{"num_hidden_layers": 14, "hidden_size": 192, "num_attention_heads": 6, "num_key_value_heads": 3, "head_dim": 32, "intermediate_size": 1536, "vocab_size": 1521, "hidden_act": "swiglu", "norm": "rmsnorm", "norm_place": "pre", "norm_eps": 1e-05, "positions": "rope", "rope_theta": 10000.0, "rope_fraction": 1.0, "qk_norm": true, "attn_scale": 0.177, "bias": "none", "tie_word_embeddings": true, "parallel_block": false, "init": "trunc", "init_std_qkv": 0.0278, "init_std_o": 0.0, "init_std_up": 0.0278, "init_std_down": 0.0, "init_mimetic": 0.7, "optimizer": "adam_variant", "learning_rate": 0.00296, "beta1": 0.9, "beta2": 0.95, "weight_decay": 0.15, "lr_head": 0.0148, "warmup_steps": 270, "schedule": "wsd", "decay_fraction": 0.837, "decay_shape": "cos", "final_lr_fraction": 0.05, "batch_tokens": 262144, "max_seq_len": 768, "doc_mask": true, "train_tokens": 994200000, "max_steps": 3793, "dataset": "wikipedia_en"}
Each number is 500 + 40 x the weight over its row's rms, rounded and kept within 0 to 999. Layers, rows and columns count from 0. Numbers have three digits each. The size before them is the row's rms in percent of the matrix's.

# gate: layer 7 MLP gate, 1536x192, rms 0.0918, rows 654-739, columns 48-95
# up: layer 7 MLP up, 1536x192, rms 0.088, rows 654-739, columns 48-95
# down: layer 7 MLP down (transposed), 1536x192, rms 0.0868, rows 654-738, columns 48-95
gate654 094:491511486490512566460443561510445534517481480464530471462500496537439486510474503526484497533469468442561519492558484553459482448526423460454508
up654 095:414525513443507569556462552442395488493449495447541439490493499554491575430504512506529501444550484522486532507495486448521486457505512520450513
down654 091:522519498485486510398432495496463497506507515516442482500495484466443466519458486538437480477483516536521459525494528557480466483488446456433500
gate655 098:468529524509502517535466556571410450496502514407572493504482514513426570504501539477432586520531516526480512380521488493512517523511452490470465
up655 097:500496485492401547455516547489507533421500499543583519542473489487510439475460427432455472545454581516436549460479508551523528470470499545546472
down655 100:416451521513521444528538448511436476518455513525504432448501451519498473558572538488468551524519517512453541435533554476512480505544504504509514
gate656 099:486478498475526508522570479519447488457493558451537486442542473431516534505478475592536548470535461527554444504548416462487582503523518513522551
up656 101:460434506539534489489524543477501476501498539494570403470563494448423441464502478485585539456553505385534505472565532499567486505523509489462512
down656 100:528502538508455518519549527551509519379501499462553441475554539491580396495420483514523444533485552550521497524512495513521550437537542511547503
gate657 103:544519509550525524492461481372520557498553535518456495463414493447529505439487459484461509506478519577478492438403441457510535481530547449420506
up657 105:531508471508519501493505567485496541504562534554559427490506480457494538484480506523495442525563535522463485457530547527598471414492508455558501
down657 109:517484499495534475530465483494486574496532486549548472577498563467532475444476525584485543532516484484514542497506451479491491519501464454529553
gate658 090:472538550531475445499505468459463426521549466538470548532526505491488436482448567537544535465582527524491466527483488478460507530465487530462438
up658 093:497551495493509534515568512522501461514512499481471510553466593450474496432486458471543436453492508458464503467472475552580558471506510580590495
down658 094:523553525476529501522468516458546513504497572500416524463544469469496535513544507423458495492497474498513554442555499536577495453501432496525578
gate659 100:447537483505523489536468517540488531508509484491472504460571490521542490529496491470521547523525513511587515517408496503481486423528506454454457
up659 098:520561439492525601499487473476469467441523508452469525552540476533455450526523499496503458512521517508474515545538476492471463500499501516544447
down659 099:520600493485431428408510506502539477460469538507474522497518488553562433547457539507441497519524469549383445553535500548587498593444501462514447
gate660 095:489498422475507593560504538495464483484544488444495483369541445492481551511479440524463502585445492454466575488464419516543481494494519490525461
up660 092:473540448508529493480447549519549475466517453518461487478536467457484521515562452403484491537480553569501464458527524451553473502481591475500490
down660 093:539382470442459555496538524532490500531521532536484480530513513549514511422457476528524497490487495466513482508523474507489462520467496518560484
gate661 102:478599448484482450470478577498501470611382501505472488519465463455564462511491474521544499525513505505479526494410549498538487500525490477362439
up661 108:445458506481569461555441445458457550464543475452491482488535498468530560503536519496512517528439445499537506572500473573562556554526457458566482
down661 108:540526454522485404487480499480461448503605521475524519483440491428448377444518479493482510513495475519541488579540498501505508502485542460456485
gate662 096:542512515532533449527601484487517472503450472527490551525480539507459476546527502455623441542529451459509480511524484516541470525479520462555485
up662 097:468494465437505544550498531517473547512468478480553449425429467623511496531534467522458502452454497454516488487525475546547591478498567523486521
down662 099:523487420538517523472506571493526419575451517559525539542548540432449547531495574496507546518594516551457525505442423491515461509526509550495499
gate663 093:561493466474492482535474468471562505368487556397476458497484525547522439558501505532425441516550478529464462529467536461481454533539445499507549
up663 097:491453432565558424510489474509506556522550438470481583509521463565538532578457516546514432427545503485510515465476451490443462519544468442506484
down663 098:528493489468395481543537522465526481424413505505471481492527524485534526421553509499527512550547462499459515539527522505509534460498550528482490
gate664 102:486539421480445505476574509541535553497508476555567506533532469503470519515496422509525425408501528475521508517486452532486569430552555444486523
up664 097:564472495507515484499526506520427490468493513511497425493485517509524453520487508484538443503482472491479524488547460584449483504485488442528506
down664 097:411476450461507523463508489463521490517538497397527551483534490520457519485564502464549562571495460498520514558515470467493589516454529499518404
gate665 101:527574481488426482508491563430497480524547552521444471450527485495489454485482427452471566506528578493528503460494573543513521503553520475583518
up665 098:520483537444488453474519566495509497553499558460523394454506551501478459548475563447507507567485572484476503508515485461536487551473546493488501
down665 094:600453511482449565415510534525494476500447497525504473481480421541541484464503491480500527508479529489530517543464488431549567453542460507551470
gate666 100:534520419519478489545487474486451478457477559459491457520519456437538431434463436521514546503517447540523583468518433482558492491448471428504463
up666 099:505420513540481529453487539499521531463491493489515546450517462443530512436492569534485496471469530471517541437525513506548443488520553449496490
down666 101:478568470497406455599462478500516398488535494488545486475508550577464488509535475512507455560575467463507520562546503528497488497516450528517525
gate667 107:520552468492568539531554511532572541546501457485537552454456407465441449476462436563486509475502544450468478492528499467500480537536563517502455
up667 101:522450480503509507426509511507527464517538435539495455545445581500482519435470458510506563447493419435563618523522448520479466564565463535491491
down667 102:515477528455529508537414447523552513518443565540522507585491476546558519517473488540489489521472463517482513471474590442533499503483498480454522
gate668 106:483474479472435480521499512486479522502461569415442569471501476547487555525516514558526490540486512492476536432489503450453518455491478547507549
up668 104:527511531493482540522466512408458503444587592467586473534429490431457514539500439449424518507525522553527509471562490542552498478556563424523491
down668 105:512486534460484487488500453473406499530453495522485559468498560509538480508561386518548424461492517470470521500466529493433542436536459565510438
gate669 100:502532511435612481511478475506417500536535496523596402432469507486495481508600495496496513610524513494483514482430534509565539438462533479498540
up669 101:456531441569464565473550549558533528504519507465477501454506496446521424515493504526464483474506482451472433445534500547532432486478532436558513
down669 102:471479541559577527484485528492507470500551456514503512485517516473418507556620449515501472513501507543483508517518507517499498409527520544530477
gate670 106:435525586535489545529553561488454471493536574511493534479449506439571512499460438536505506509524494521474428441463530419460530474518473495497479
up670 104:450465537509479502490520522499525422500577522501511532454477495433442457487455515532501536535509528454478523528522440493489512471542515487558439
down670 103:508455439407484508578459457452512560539515501493488495413450481549445485451492528530445486472507486502487492527494493493511477526503499538525526
gate671 095:510508498520519556500527502560437570522463539445521538561460499525504508479475434533538564462520526483448512527489513505488448477520494443573545
up671 099:520549485447509553578460486454546459505508445540473533563420513549546557450554517434476487432427514485513487444444518521547469552451546466495524
down671 099:479425485496436503453498440533584458538506423528552513534476480482419434550467488476508479533556413506473572547545507470470523530493448486444510
gate672 101:471496435525517488398472504531460604497498472493477458444518483539546631478491448542466532472548468503521534505513600477428488467532438506494527
up672 103:587483508442493491508526590478506505543485456497410547528532446519467500447573551446512519506411495555547472527470464468457439502463497546534500
down672 104:451510461568512488500514549514457524479533508456506467542503465554450435510517564527472525518498465472493491587451518544464506464446479528415461
gate673 099:512496444412546459488572503513512469485441506473471518551468514556481542457563519471525470535482512489426488444502501431496589438524582512504504
up673 097:519492498461480522465450474510530447465502419536490533556431527488502492521557496416552402479459485534518448499501561513476515423580554492519545
down673 098:528456530596506453537436505488484506547545475455472423457495478453489473515480541523547548459567514508605472522499470541499446572438425523502467
gate674 107:541543502569504486506448470486473535565480511476483490492535426428515503561418469489460522546487491489506599484413556500524527490469512518504556
up674 103:499486531558448533613438503503485473557481614481531549517452507445528520477524495526498524555461552476514502499538459506414555570472501487561554
down674 101:436496563468568524484566466449499528489561489440500458495488516503512529467534543486488551524488533500518509465517571485539507450517532475475457
gate675 098:564520417539473538508516512520507532481580551497479516436454505509494454513461569517433556529483443536430539499456494473468541463528536476517520
up675 104:549515508497427484508484501447498539490517496538457501529542435594473510520459473543436485495584438506507481516526553458505485551467528548528464
down675 100:499526477479501503490544451488554530506460447535513487456489471492576475471504469460437563502491524511521495536577492439420476527492592520560479
gate676 102:433569612537493586540488480493467490493525487500531495463444482463447467536498515560451516546562456467426557495508497416485520480472571510491480
up676 102:512500557557557542518400485564495523590537465522525515437529478499471488473415519489512567460481500528512580481552501421560472409482528470509485
down676 102:518512483487459470496504514461483467468518593472514509497482489422453517521553489456478525508397555508488554452388453524519505506532549553491492
gate677 100:527582605468467464590518506480484570492564469475500541467476518503486521443530512584519559517478474395485504475504479520487536514585587560510510
up677 104:489496527484519481492607487505481412538520516493521463492544534551537526489560474542431564592545454536466552541478521464431514542518478496494479
down677 106:444463533552450507561497530433524549496527431464474510461517535490516481522496516490561515496477528487520513451519488445500515512486508454569493
gate678 101:508514503449495526489516462527511518568492500537455539453382454471520525508434503490474505457530455520460488445485413425496563482505564473434488
up678 105:519485546492452528507464475488456477529541538445478514461542493587508561503472468486415560474523497577569494470452484557466470521555534473520499
down678 097:502478544555517478560488508525509516463453474504469475463550510496557452450526509506487451545488569493502574494496466487525522513503485507462467
gate679 093:425493485502510566436449457490524465532471497495567504515439479453411536542506509512492512487563534514479504488479537518442505543539502496550529
up679 099:535507426541441489454479468500442583520521499466457488549497519445528515469505436430466462532438486488466521485375360540515452469484481456504502
down679 101:512476530419526456503562536494541457503515481480465522484560587577550499470506487556420501473511525518498410456508569544530527430487460523443421
gate680 105:466532542439545468528553484514518549454479510467489451483459423515507429531515483528468475487496521502459475477518559535477520440481523436580499
up680 103:467492493525470581512441496496488528527478497511516434542436509567531493469548527523468528462468515491498501485452448434536499490548476521465471
down680 103:541540530470451507519443442463546498520489509486450466447527419521575465437481516526497621521485480488518553483558516486491571487522532497436462
gate681 102:540544476488481470439526526513470415477494447484533508460482513518526515565551471404509484531503425526455546503475513476536458602535486493500502
up681 102:555525528576468542404490569523500487476558511524561547472500468491500512518482477488514485497487539471536483463495470537504436514553532514468505
down681 103:480521483562495471443521439473518447496502508551535410450479490526503630563478468500508537503526480513504521516456483485456462505534467456507540
gate682 099:469512461564531503469551528422437487489484476489562479441462492502521505477526482469504551458527471419435505452480469520570526528526523513456548
up682 103:510484463499519483488442566460499505492517441482452516559531553565519507554473485562525490515512474458521520462457527506493528483502426555527471
down682 106:534552547493519456418514488506449496497469518483456542529570527510512491433508520518530431513590584459545428514427498504545467488460446555488493
gate683 099:503534495499514466470519571480545504567476505474433501454487473516565452454487491455499570461569476477475548483478521524434564501533506404491463
up683 098:504467476577495495553456459563552430493457490521507506529471474465531571467477470473470502472579525473494599410514524534529456532634539482534475
down683 094:443463561511538393450442497459478513475517468514524502503483494511496477490494486463486487497572460492467510492504503507509464540507494514503537
gate684 099:441507463579515523478534483533510435520470514484493467490553466465536550462447443448498547564578454525493518505429443531496466492604547483555498
up684 095:453481555538542425519477480542495463506447502474529438534528543505479502513434518419442512495532460568530466567515479481534595511485546543419486
down684 097:594493481503374445495432455511499471498461470458421556545608477549516575510533430490525537445491598446542540477495484542495476509510483495581561
gate685 093:489489526500542457540544441408499521462499547519484519464546542511526559491422465476479497483563477464512405518454502569522439442513516470535497
up685 092:469529470511500452524476495474463425472532441432534475525497506520545497541544544538579482505484584518458491568446473501506499491526456459468510
down685 092:558457567523503472483474532534575462430458491535503481499542376507537546515523505482551512540506492602491504541495537465441504502485468500601452
gate686 099:492554492482542537468529511504457407515519506430449541530560488508492504505468461526530534540469496510481594451537495466439495540527442554509469
up686 103:529522497546514444541469463502454505463526523496458495529516512518529507502487484475527546527495434457538524472504478550463536519495491461489492
down686 105:497457506461493477535566468537486473518536522565544416498497463495449472476484425483527489474418480550625455468467489558509522425508510505430481
gate687 100:575493437498521486575452494537455486499508516439430491488524527533486528481473549524460550538519486546507466473449483529516537489558479510472578
up687 103:580529538428515481476490436523440485472513530517536484472487496451516493448469517481516500538496473448495562438566506510496514462472481509487514
down687 103:480502496592430512491527509531440456469504542465495473531523539497456522516438524446437573462481467491459495436520448499531510438510536533494478
gate688 102:478511494560524502540503533508525517506525468487508567528519582481486524428483531535504525411575579478550494523537481422511489500483490562541529
up688 100:519464486540435437483560457549520473510482519499595526512524484526519485490485485415480524524577512514541464521483472504551501505469504458518538
down688 102:502598538471496540528471495550509547535548458498545465475483552436504548546523433536475541545500562557482516507465474540454489491500533517511507
gate689 092:488497399461532493460511501473485570459498502471479502469517475546479463489459505480519455458475474438484482537502501550485582538502473526604427
up689 094:591488407520429430565545545529529500487526480481458515437504441577429460485495529552539584444518468452528453523419528476530494482531517476567427
down689 095:450459510509532488507490496448496458482492364446530491462452588443462588546511440439552467497526533562434449526501548429496529498429493507524503
gate690 102:423538478464531532473495539511529549425528536533425486523446404498484428540497517455454623487486451510432489469502482512398486479528578524450518
up690 100:429445520463477465526513511537435516514425445494560482507512464538512551465493527482516513544535483533472461583444542502572484614488431549477505
down690 098:497486512495538495571516547421522518488529394609440514501539464548493473514466461551537444457455461487432509475544464509520516367484482455476445
gate691 099:463492454598509510537526475518454532535465474384490564506526492474505494471416562469453470552506507533446480582475455510539512604491422538533494
up691 096:444500489375495500525511487421508466514491446512495548536508473562489510480465428462474523511503427540546491499529538484505493491510521537550525
down691 093:495492498640573528519500506538526569540453507455526531493448495476523505502445518506484449546534543473473510586563488502457552536487426488472528
gate692 095:579510563502496480442479500554527516500529532560484520516439483527489523483434550485549535432540548427535485469517535500535512577531482470529485
up692 099:532482522476509524388505511494502537489533514586493515493472571495471514479501546526500575414488492495510502542532482542488444535525493438502463
down692 089:509473463491448476535513439544446487538451443561565534523557511499508505524475578561475503503415469491525489523536567476535408502430499463482490
gate693 099:445577479511537544464569512541481526498519464534434402502431480442452489494473564510491518591526498504499478493488486465511545458486434511526495
up693 100:583488513490490552497427456513540435519531451453552486502513482502525510549452502428540465472544472512464489440439493481514511435439460517508550
down693 096:514460531514540514459525570536478453509456500473475484520458511439458503512501528536481478561494519501449510505535519436486466535499459490533487
gate694 111:497525526538441494554544494540533518488494451466481482487471438442500541482542481527599445455516523498528497516522421429521500482483525489477533
up694 106:533494538502528493503444414553521554490561518454472492581521489475485528576511550475468515497522531502507492495486485588490480540457495426401485
down694 104:485513478531495494500502530486583502553487484563440509553491521456489547545509554492476548530558470647495489491466419506531472519539544428540468
gate695 100:501533460473439494423536542420473497596499535470463512465505532464518516504568495477546482453536510577522558408451495521542437504473568429559468
up695 099:479517475495521453593481525511544637528527442524514514487471488438493536576474524471458523566502558448526551547533452496415466502463461579477491
down695 099:462531508453550495482479542562432436568541511515483517556486478491533508506539587542547524477503466512477565506463517509534543507482472515489515
gate696 101:484510551444475562492535463463471507493478519533565541446486519539494588517481460533545569467514516499525524476451456528461505445527490452535513
up696 102:585518491474468469450536506478500478473493535529444580496505476452507549521509483539575531526435556466553501480444557568498502490492542485539563
down696 100:458403481560442511557455479488504521463432476494536487443475502457501495508429553548526482526556524484510500505546437521457572487497420543534533
gate697 091:450512550498509517516527464499532468494484451490456483521462434546487482442463523479553522486593512479516456471488480520541492520515469521446515
up697 100:524508553470437464537511492436544500422462459546505508583563542618522479472467494523562482542478540480547455485486488488407477536517423490475472
down697 092:513549477449573558493446565462489481451491513532528482492481567517491528549506431538532519516459506540516533449528478502405452550544428538493465
gate698 100:521498486533593578460480558400478494441489514554514483438516412513545472546490488487471513448493506488519461486574533516527556542583471549499529
up698 093:479507491443546436491466531470455502538389499487452482481513478495449542439489538547460526467491459502519482567518515487421584534518472528500508
down698 096:510523524527520484557493464490540503485483522502526496558419484534489469479558498495478478488512465503550450520546476520468512548520438563537510
gate699 096:515490475540488442372454478540494478466496562466536513472528438517504640561511479561490541561507521441539492454424522454460517494522445553490522
up699 105:534475515519485491485536465525590474470455472585455477494474489578512415539542495447533546522515482496444533462477481544559525508474439497619544
down699 100:477483477568499458539439542513546443484507430458543483469452547477561492437497491492530500498558499522466476521473508484501559538447572470411496
gate700 105:589533479492516520496586486586460519520551509455539484525472499481534502517499416523421477541545496467514478522585521490435490491526441499477496
up700 103:431469512523557450515472515556509524522453499440512562525505574460474418448436452526415448517496517535524563539428533508517490588484535560541517
down700 100:476547565466437503511440575473530474483488484523519520540603506481554499541512589449476532493490461443460490553439474565486500598453469518529454
gate701 104:518530461432495502599470404474525579470531505509467501561487519426503494510553526467501493436423520518529528499500475538561462522480486528600546
up701 097:530480478507522406382500521512499527489479544493503499506501569511501517515489555453511506494506446517541470557537480416470529542475540513393426
down701 097:498532538463495528607476441494517489490536497501468536548461457429515509444544457506437510484444527518473516454508530574535454461517497481594520
gate702 097:516534509492447554483452442414537547479531533510396484441490494485488477502529487430480451562511600469514506525518502522491472514429439474496474
up702 096:467525450440475460451516478482507500428469539529530467496486489532584461503625525489520493508433507481532515480453559427471568466560510450498472
down702 098:490489454524499455549429466532521565473521501530406512496533472458491474501476506574515372516462472486523552507567456467477428434432501446561589
gate703 107:493590556560494607417499426500462418517570551468487618428517431477491539512491528499494505490497553471457554463470460457447476477511520546475473
up703 106:525532479573422497535489540463506504546542477540503467573454494467457512495538506496483471574548506557527367594515532536567458478494454511517524
down703 105:483545496399574543564483499542478559561506417516560453485569508558523515469555517522482470426507501518542481515469478433389504544527484430495504
gate704 106:491508480570575484510535583541529537519470440451564477467452422494525547489470478536466455429519516538522527525517535483501509515507495455520535
up704 107:454545503530521478407502483528401472425510519524485456568479449467451548586500489510492475472528490506462499394510553608521446516421393530552519
down704 106:473462491451527474479536476506490418482450509507552439520443514527435446513523504486495525544530542516473569477549434469495471498561438446529449
gate705 101:538469474464514512545441506471494503519494501476511471507476430483493474491550496452445523500500485542488491539497572434548509540502552524436472
up705 098:518559493527485499457499491557503456568488464556499513448525540587567494494524441492541516471481526537482525487588589500468393542503398496520514
down705 103:455518510459461519481538519431501539497536544438528466474518499435495491524485501446446514510533563430518471503491422494453544439449479531534545
gate706 100:573524486473608524483427523502496573468484540577485500510516499523436493446488439460444581513523529567466551473511475511556516479577501513510488
up706 099:518483526428546508520518527485541527548519491451443477496517497483528442481517470503526497523466544520505543505426444494487502446501446497512505
down706 104:502470528492459389532505541482429396504522498489519407465469447491522499472544502487559503538544535504509483488517535489527444433536525469499538
gate707 103:460519493444482544504547561484416561448515450505477502477491441457497517472544416486474527465478526533428488521446555549484541477560494495494527
up707 097:463534538405524472539466493510549517454467574467523480545537474419475439546498474514509570490474496421527584518493509565518493569440519430496522
down707 103:514537487514507478501478474481537494504521452509475554492427495506518464473495460498489453473546489554468590524483481526465459384545451518473485
gate708 098:442482493568496524515418459498475549473530469487463497391472438423496507486419522504509465456543483516511533510547505505539542455489503464520528
up708 100:496487534503512548508462461523416605521495522529493535485484493484531474505490504503488509538549557513464493488463484500519498495529559417425420
down708 100:487563493560496442566452513516536475471481467536433528434521495542458446557519440591526450481480452540486551461489450461571524567473485456469454
gate709 097:497508516497511519529512499404492520518416515435467457478496477493562502518537553471563534487470561515432438406505490457498500492499459480612457
up709 099:481443560541515498463455550478500475440536520486526465529518510530525487437474467478498467455513482537469532469475536520524523510517459531481511
down709 093:541452498519584552487499439485499499537492508570503460523550488427497518441550549510469475437489480531474528518490466491527458527475498545517475
gate710 097:463506579452485456571503496441472542572547500479448469543484474447412453453448522460493584490484517473491582401495501518523628510500488555501575
up710 096:459553536496508480463569411541461463472446491465495466521455565534486437435484571532521493431503600465546473504500519439520523531486424465540494
down710 097:462463404523458509464530506541520512531508566490484525543510509510509474544523487462493484526535519470507510505517507461440480483443479442494507
gate711 096:461532450458513482491558488499492523516445561496539451488503462494521503539484537549530445524490487511581487460494553518609549583431477538529474
up711 100:500469494558425466491440477486478455524475454499532431486531498496523596481490505465478507472511602509523462535581453488565489400560492486509515
down711 100:488481508533529447410538466521538537578460548537489525523450559476529522501439494495474572425454423533523454480501520484469508473563580445507459
gate712 104:503549468519541464519532480520548481446526543489486456482453485483491507441478449470534413409538500499434443435521499498539516493508456560521460
up712 101:430542550555453470437470514599482496542475548449487506537509515489504478477494571528484438569534481539531500504479476472545409491428472491565510
down712 105:559446414487528534561534550472509453503541486463453495398407434506489463454514478515489497504524543496495483420532495499493522451497504542454516
gate713 104:582580481555499549462527500529507544513484529436518530472545467480510404530470444548475416455474543478449498521441504478403557533518465593446510
up713 101:425420504526498491485460481574514516529468512425568609530523553543553513427341501496481472463487474533463447526509545535509512497528473532499559
down713 103:486503463484443554516577532446533486486520545560492462545524505387492553447500499490551467520573464476507445436558509544537518500498509483534396
gate714 092:462554449536526484531531501580472479465518494536454500474433589514555496487524407530533480535502478408508494511484487476457538483507515463415452
up714 097:523434589471517482503485499477507435496447476432589458440519490465501477474516536423543483491506515546490535497444440506538469562457538522584504
down714 097:525473519536455488532458493450474531393461447490474472496532554470557535578533540534557449531552463453509480455464448514469449406456506416485465
gate715 102:510547532505473497589508498500472466530542492542481523526547487459477418531458466505461604478508558498521546393505491496494538580554460550546534
up715 100:545482488599456528509521444501531472473533449404486438497463511525502492502559533533515506442546542594520401529497501522515501463456567535480498
down715 100:468548498571509529418517529523432492572487494517420514542489489553423431481483489553456519517540531519580543529486494472422567493455483523505532
gate716 099:493596481499522557556484513518499499477495469526465477499528521488509566588471509480462516384523453463478494520528525447550534434490558524478536
up716 101:501491450456490484418446512551525519485537444480454567475496482483483493520486489434509493504519524497542479448515498526552501535529425428500510
down716 099:489526523582493480465515540523494447548492492411583530505499512451455527498589502496477503471454507420521549506471510528498540512471431539552535
gate717 097:509462459498473557501527474526435535478533549479458429519467435518494583532562435536396544547523489505496532424532484582470478515529502532553521
up717 104:550485547515484551487592440463552506451532458459506500513466504510425496487488512523432519520463511462418449475527414458488476475506525466472504
down717 108:448532476547429455508489626552538511519447476520475462509491537452546522478471542512552413526546454465462547538502449503476469449502437540567498
gate718 107:505530488551542526565585529487497485468549490457530492514420420515462551444498465452471478547558524494469488452490535497543467499458560537504516
up718 105:492561522514461426505465593546490560514450563541529495464502505521527497493575517496559524453513523438515427542532478454446498423525446498526550
down718 108:479567504475462498537546466548499471492566480457541422451464503483451440491557474530482478476608498523502560507473515496577513523530424428435538
gate719 098:473519446539572553549500528525535492448534539503420475490427427489470551522508539531550510467498494532511509492535506405539485488522545490480464
up719 101:512481529427482561561482488457452449542516496465496523582536544528503530468500488535518490444460542492487512510438433416519457490469493481486547
down719 101:516475464516523508460531450523446503477453550550483588541521564467546509429487486463494447547532512449520484523450496522497551457491481548451503
gate720 106:520562509463485526496475466374498520540522545491448480527496537531539526533445445525497558536527551500501581524406491531462539506529544482492512
up720 099:548500558489468452513435451521432502471398419509499471557509564449589455482573405539527515544514537476603494518531509517536479502510515468523500
down720 100:449516420520458498499479458480441500424533509475517484511428464575546502500490514497492548497502479488471524551491486526504481512466532542546478
gate721 094:483528506633527543522507475450434522519578460499451522524523501557451393442552477477440461477480532429548465465478547423426469509561512559495522
up721 097:424549509532498524428531516507570512540512502493549463489453468543581447509480496517502431495557478466431488492471439558419507455526506538504549
down721 098:527450541531412468523550436491443527496530474440489509479531583518455498522466494486467492519414488540555479485593519491476524538519518491535503
gate722 101:490517476518490471434460469444461585561507476451517572577516470543549490505527432469467490540566530526514533414452514508443504511529493507478475
up722 104:556515464438449535480528547495453531440510515570524452515533445574447563491475508464476487491523411571542452563510502655381519387496486505517457
down722 106:481458484536468466572485554492513508456463493504564489452532483573458566573482449507480528480464497527440545523546491582482509490516517477485498
gate723 101:481549545503529544471438492525552536490501535491452474475435552544491521521552424476499557483484554487451526464543591526515482483486470420530491
up723 106:502533518410508547516546534542466482497529589459477502507524532478495506520521505443506481467499491492475506554416504443478475478544500447479506
down723 104:504474483489506428461539447484494503471495467453523476492488430560498486498508519574475492474439463540531505552501480421510505435487450496615415
gate724 101:547493478421523566482481485463497515569506542572469486510465545543554510499490418515545511544501509470455529463477473504492488485402475438511441
up724 096:481519461477509490532619504554499541479429582522432505467518539467486540502488467448507445556499465477425492502460503478494484526538457466486479
down724 097:530442441546453481477495514574444488453578496540421528587561503482449547530436494488518475555548477527504502542498549400443506522541522477469526
gate725 102:475519438510534476505502457442457476447525540493503403550566558518444484576498518490538489536460497578511555478419466477456516492500531496522519
up725 103:506497499517547479458474531523479456551576456482420535468530507507498552528567543496518493492525490378517438533521531455542462513525486484478527
down725 104:466483546483393474461532560534502494505415437527558559514460476514500597429478457507453559483538539471561475547536499521469466561464505470497512
gate726 102:470556506519524528523489509492540579438565516479465485461423419529552492556473486478566527520518553479462521510489495491543510457525501473503510
up726 100:436460474490486500484510527486506516542473487506474438536549483583457558516515490557489533439466470484534534512378525469473536485404532461410486
down726 100:529499543509503504478557501503509496540508528487507507491562533453466484453511524490438563480533533427454527449509477552467431483572527497542498
gate727 108:503537523497457477546497523478537442462469546581515493464511488527518491532498447511489499559576541511461476497484565535517504553562556529567416
up727 109:503530419549532471454528447496555507532497519527437512489512509548569499495456452514521549512499583542511525461456493538540432465424457516506501
down727 106:536434502555510520460464539426462509467492561462534529553498482443472545569542546489520548475446517489572484498466479544463550474462500431498441
gate728 103:488568506507568468501493547483503510459516511462545494497517515532461574462505522473414467414553494500507552485478478504502549472545483527452531
up728 103:469527475526455531430554566524540487502453439540521570456531495527526536546546485452536453469515530486484511491529483479409518482521505415427543
down728 107:516508477512535571455433443519552532425540510504518571450529546510463468559491448518492441517513548499449499575475534439494432483520457471483471
gate729 098:436534390461463549515487518514440495521429593495543454391535544516549535465514485474442501511467485479487569430476484484462490493545513486525548
up729 095:515552502438512512534546479486578531522467505488507522505476507421514475474599521553558489394476542503439488444415431474496540454529443503542507
down729 099:454508523499548487485471527519487434517502528495556494489524526500454495482521493477533518449415464525536476516558576475502520512511502504484543
gate730 098:497566416477453464424504525520442546626517580563509499493535457556514523491534465530483497524539502506522472518470486520519578470459535467551513
up730 102:517494467506490525513468536600477582520489476499502506453530495499498519526501454512554400448498587462481436560506527538453526538555467493518537
down730 104:480507515471469464577591483491456477494491456384494494430500460616508583468487494483429522539468544534479483512514528490546419428452472501467515
gate731 097:469527521480610430526531489519495480482558576470491519414491481508603501535487475470497536477492596499531477474509521439536552536529464427529503
up731 093:503491494471457546425543508586535564515444449532477478516469494475481510523502521506448469505482562494527498511480508453558417474444443519501511
down731 090:516460420485473565510418484452464495479567494478510525457487526554464533439487507510531520487441471513522501516514509522481552598519501531515455
gate732 102:498538408484528544466548382511572494472481497520494471435490431587513447472465527450459501545571563492456525477573545509538488458474482563553427
up732 103:447472491556503527497503487444488514533537464463532498543509475477519524463517448540499541446477502390493516520481530444483545558519497485513449
down732 104:492587509504518397545509435538503514484455386527576475528552492518558465396533492405480469474540591497489479537549566490527481497499522585497497
gate733 101:445509500493534495546519514509548451436482493536494499479502475511452518534580538517523568504616465534529573504538456426475588412498491495510465
up733 101:492517520482508481537478535490518465401502505537557471532455506530542521501419528490509540458484511456531435527596421543459509472475481521447529
down733 101:520542428502487484514470523555515509449538463461502572513560546534547531503466516474491537505567585449540488520496489553565486507541505535532553
gate734 108:517480475479538430524601433526414467520538522507500456468460443504453434490581524523449468528555503523504499453442538424508536512452544523476557
up734 104:444497400522490496464511510456495473393495484473584508511490519510519523523494537538479574496503477495505541549479412493444474522473472544555514
down734 103:561522443461547480516551548537535476531505468481445527571528464451515477479454490504499556433477451480489435517521533546517479447507524563408468
gate735 106:536499466491477506512430543472507517470528443486510419487485471485477452506520493491493482411584556524527532489463446525476512440504533531486514
up735 100:498439407496498484474569461536528474575543441535472510511532472457518527497530546486463457463482524542491476499493558503463471464487525514527474
down735 096:470488486605459521504584527520527567447480555502583550435476476464422500460428446495534515452482487522465480451524497461555486572495467486529490
gate736 102:479451457515542544461447534492570544526556495485487453504489461525541494451492438476508502485473555535543518488490484444490591449478515533480421
up736 097:495498477525482498441470480533453527526479520518542466482554506485517505500457446489438489546514452439478468509488486548536498532527439464581478
down736 093:477542468559533477563572585487518489504492470469539548474522453541544535556462489558554473479547515543499556574504431445510484476492510552476483
gate737 107:420511464496492509511501509511435448528522485518563513524478482450482528557555498513525445389513467501437518537479533418576566486584545495513507
up737 098:500519469443484517507430515550467510533447470524459439571501488476592458515514450428518532496519530479560590550461508488509463466426491531519539
down737 098:494572515526491508494484534525474480531517558480497489528527513447454517526530456467508549514463532502509494488499481455456472443514449509509487
gate738 108:503520550486501553420516576551561474433465511506452502447493524512509528487456477570489478453511495493462506504545486453479522510493446519476547
up738 106:493464572556447515489495503460475423517595418508552541535484505477541503483512454495502436481570549473487543485470486516461475468607485458507526
down738 108:535590480465521600529537549492462465505493486458500511499463533536462546490593530533507505473524500511473466532480506412611500466496478510504477
gate739 100:577568495445466558531523523474449532461556539476454522484513491451451404436436520503471492501510438475490458482453527514497560503525500542522516
up739 102:508507439520482486492448507534463424481488496524458492508485441491500535452517440513560491472485513526508467547571572502477503514541479523431485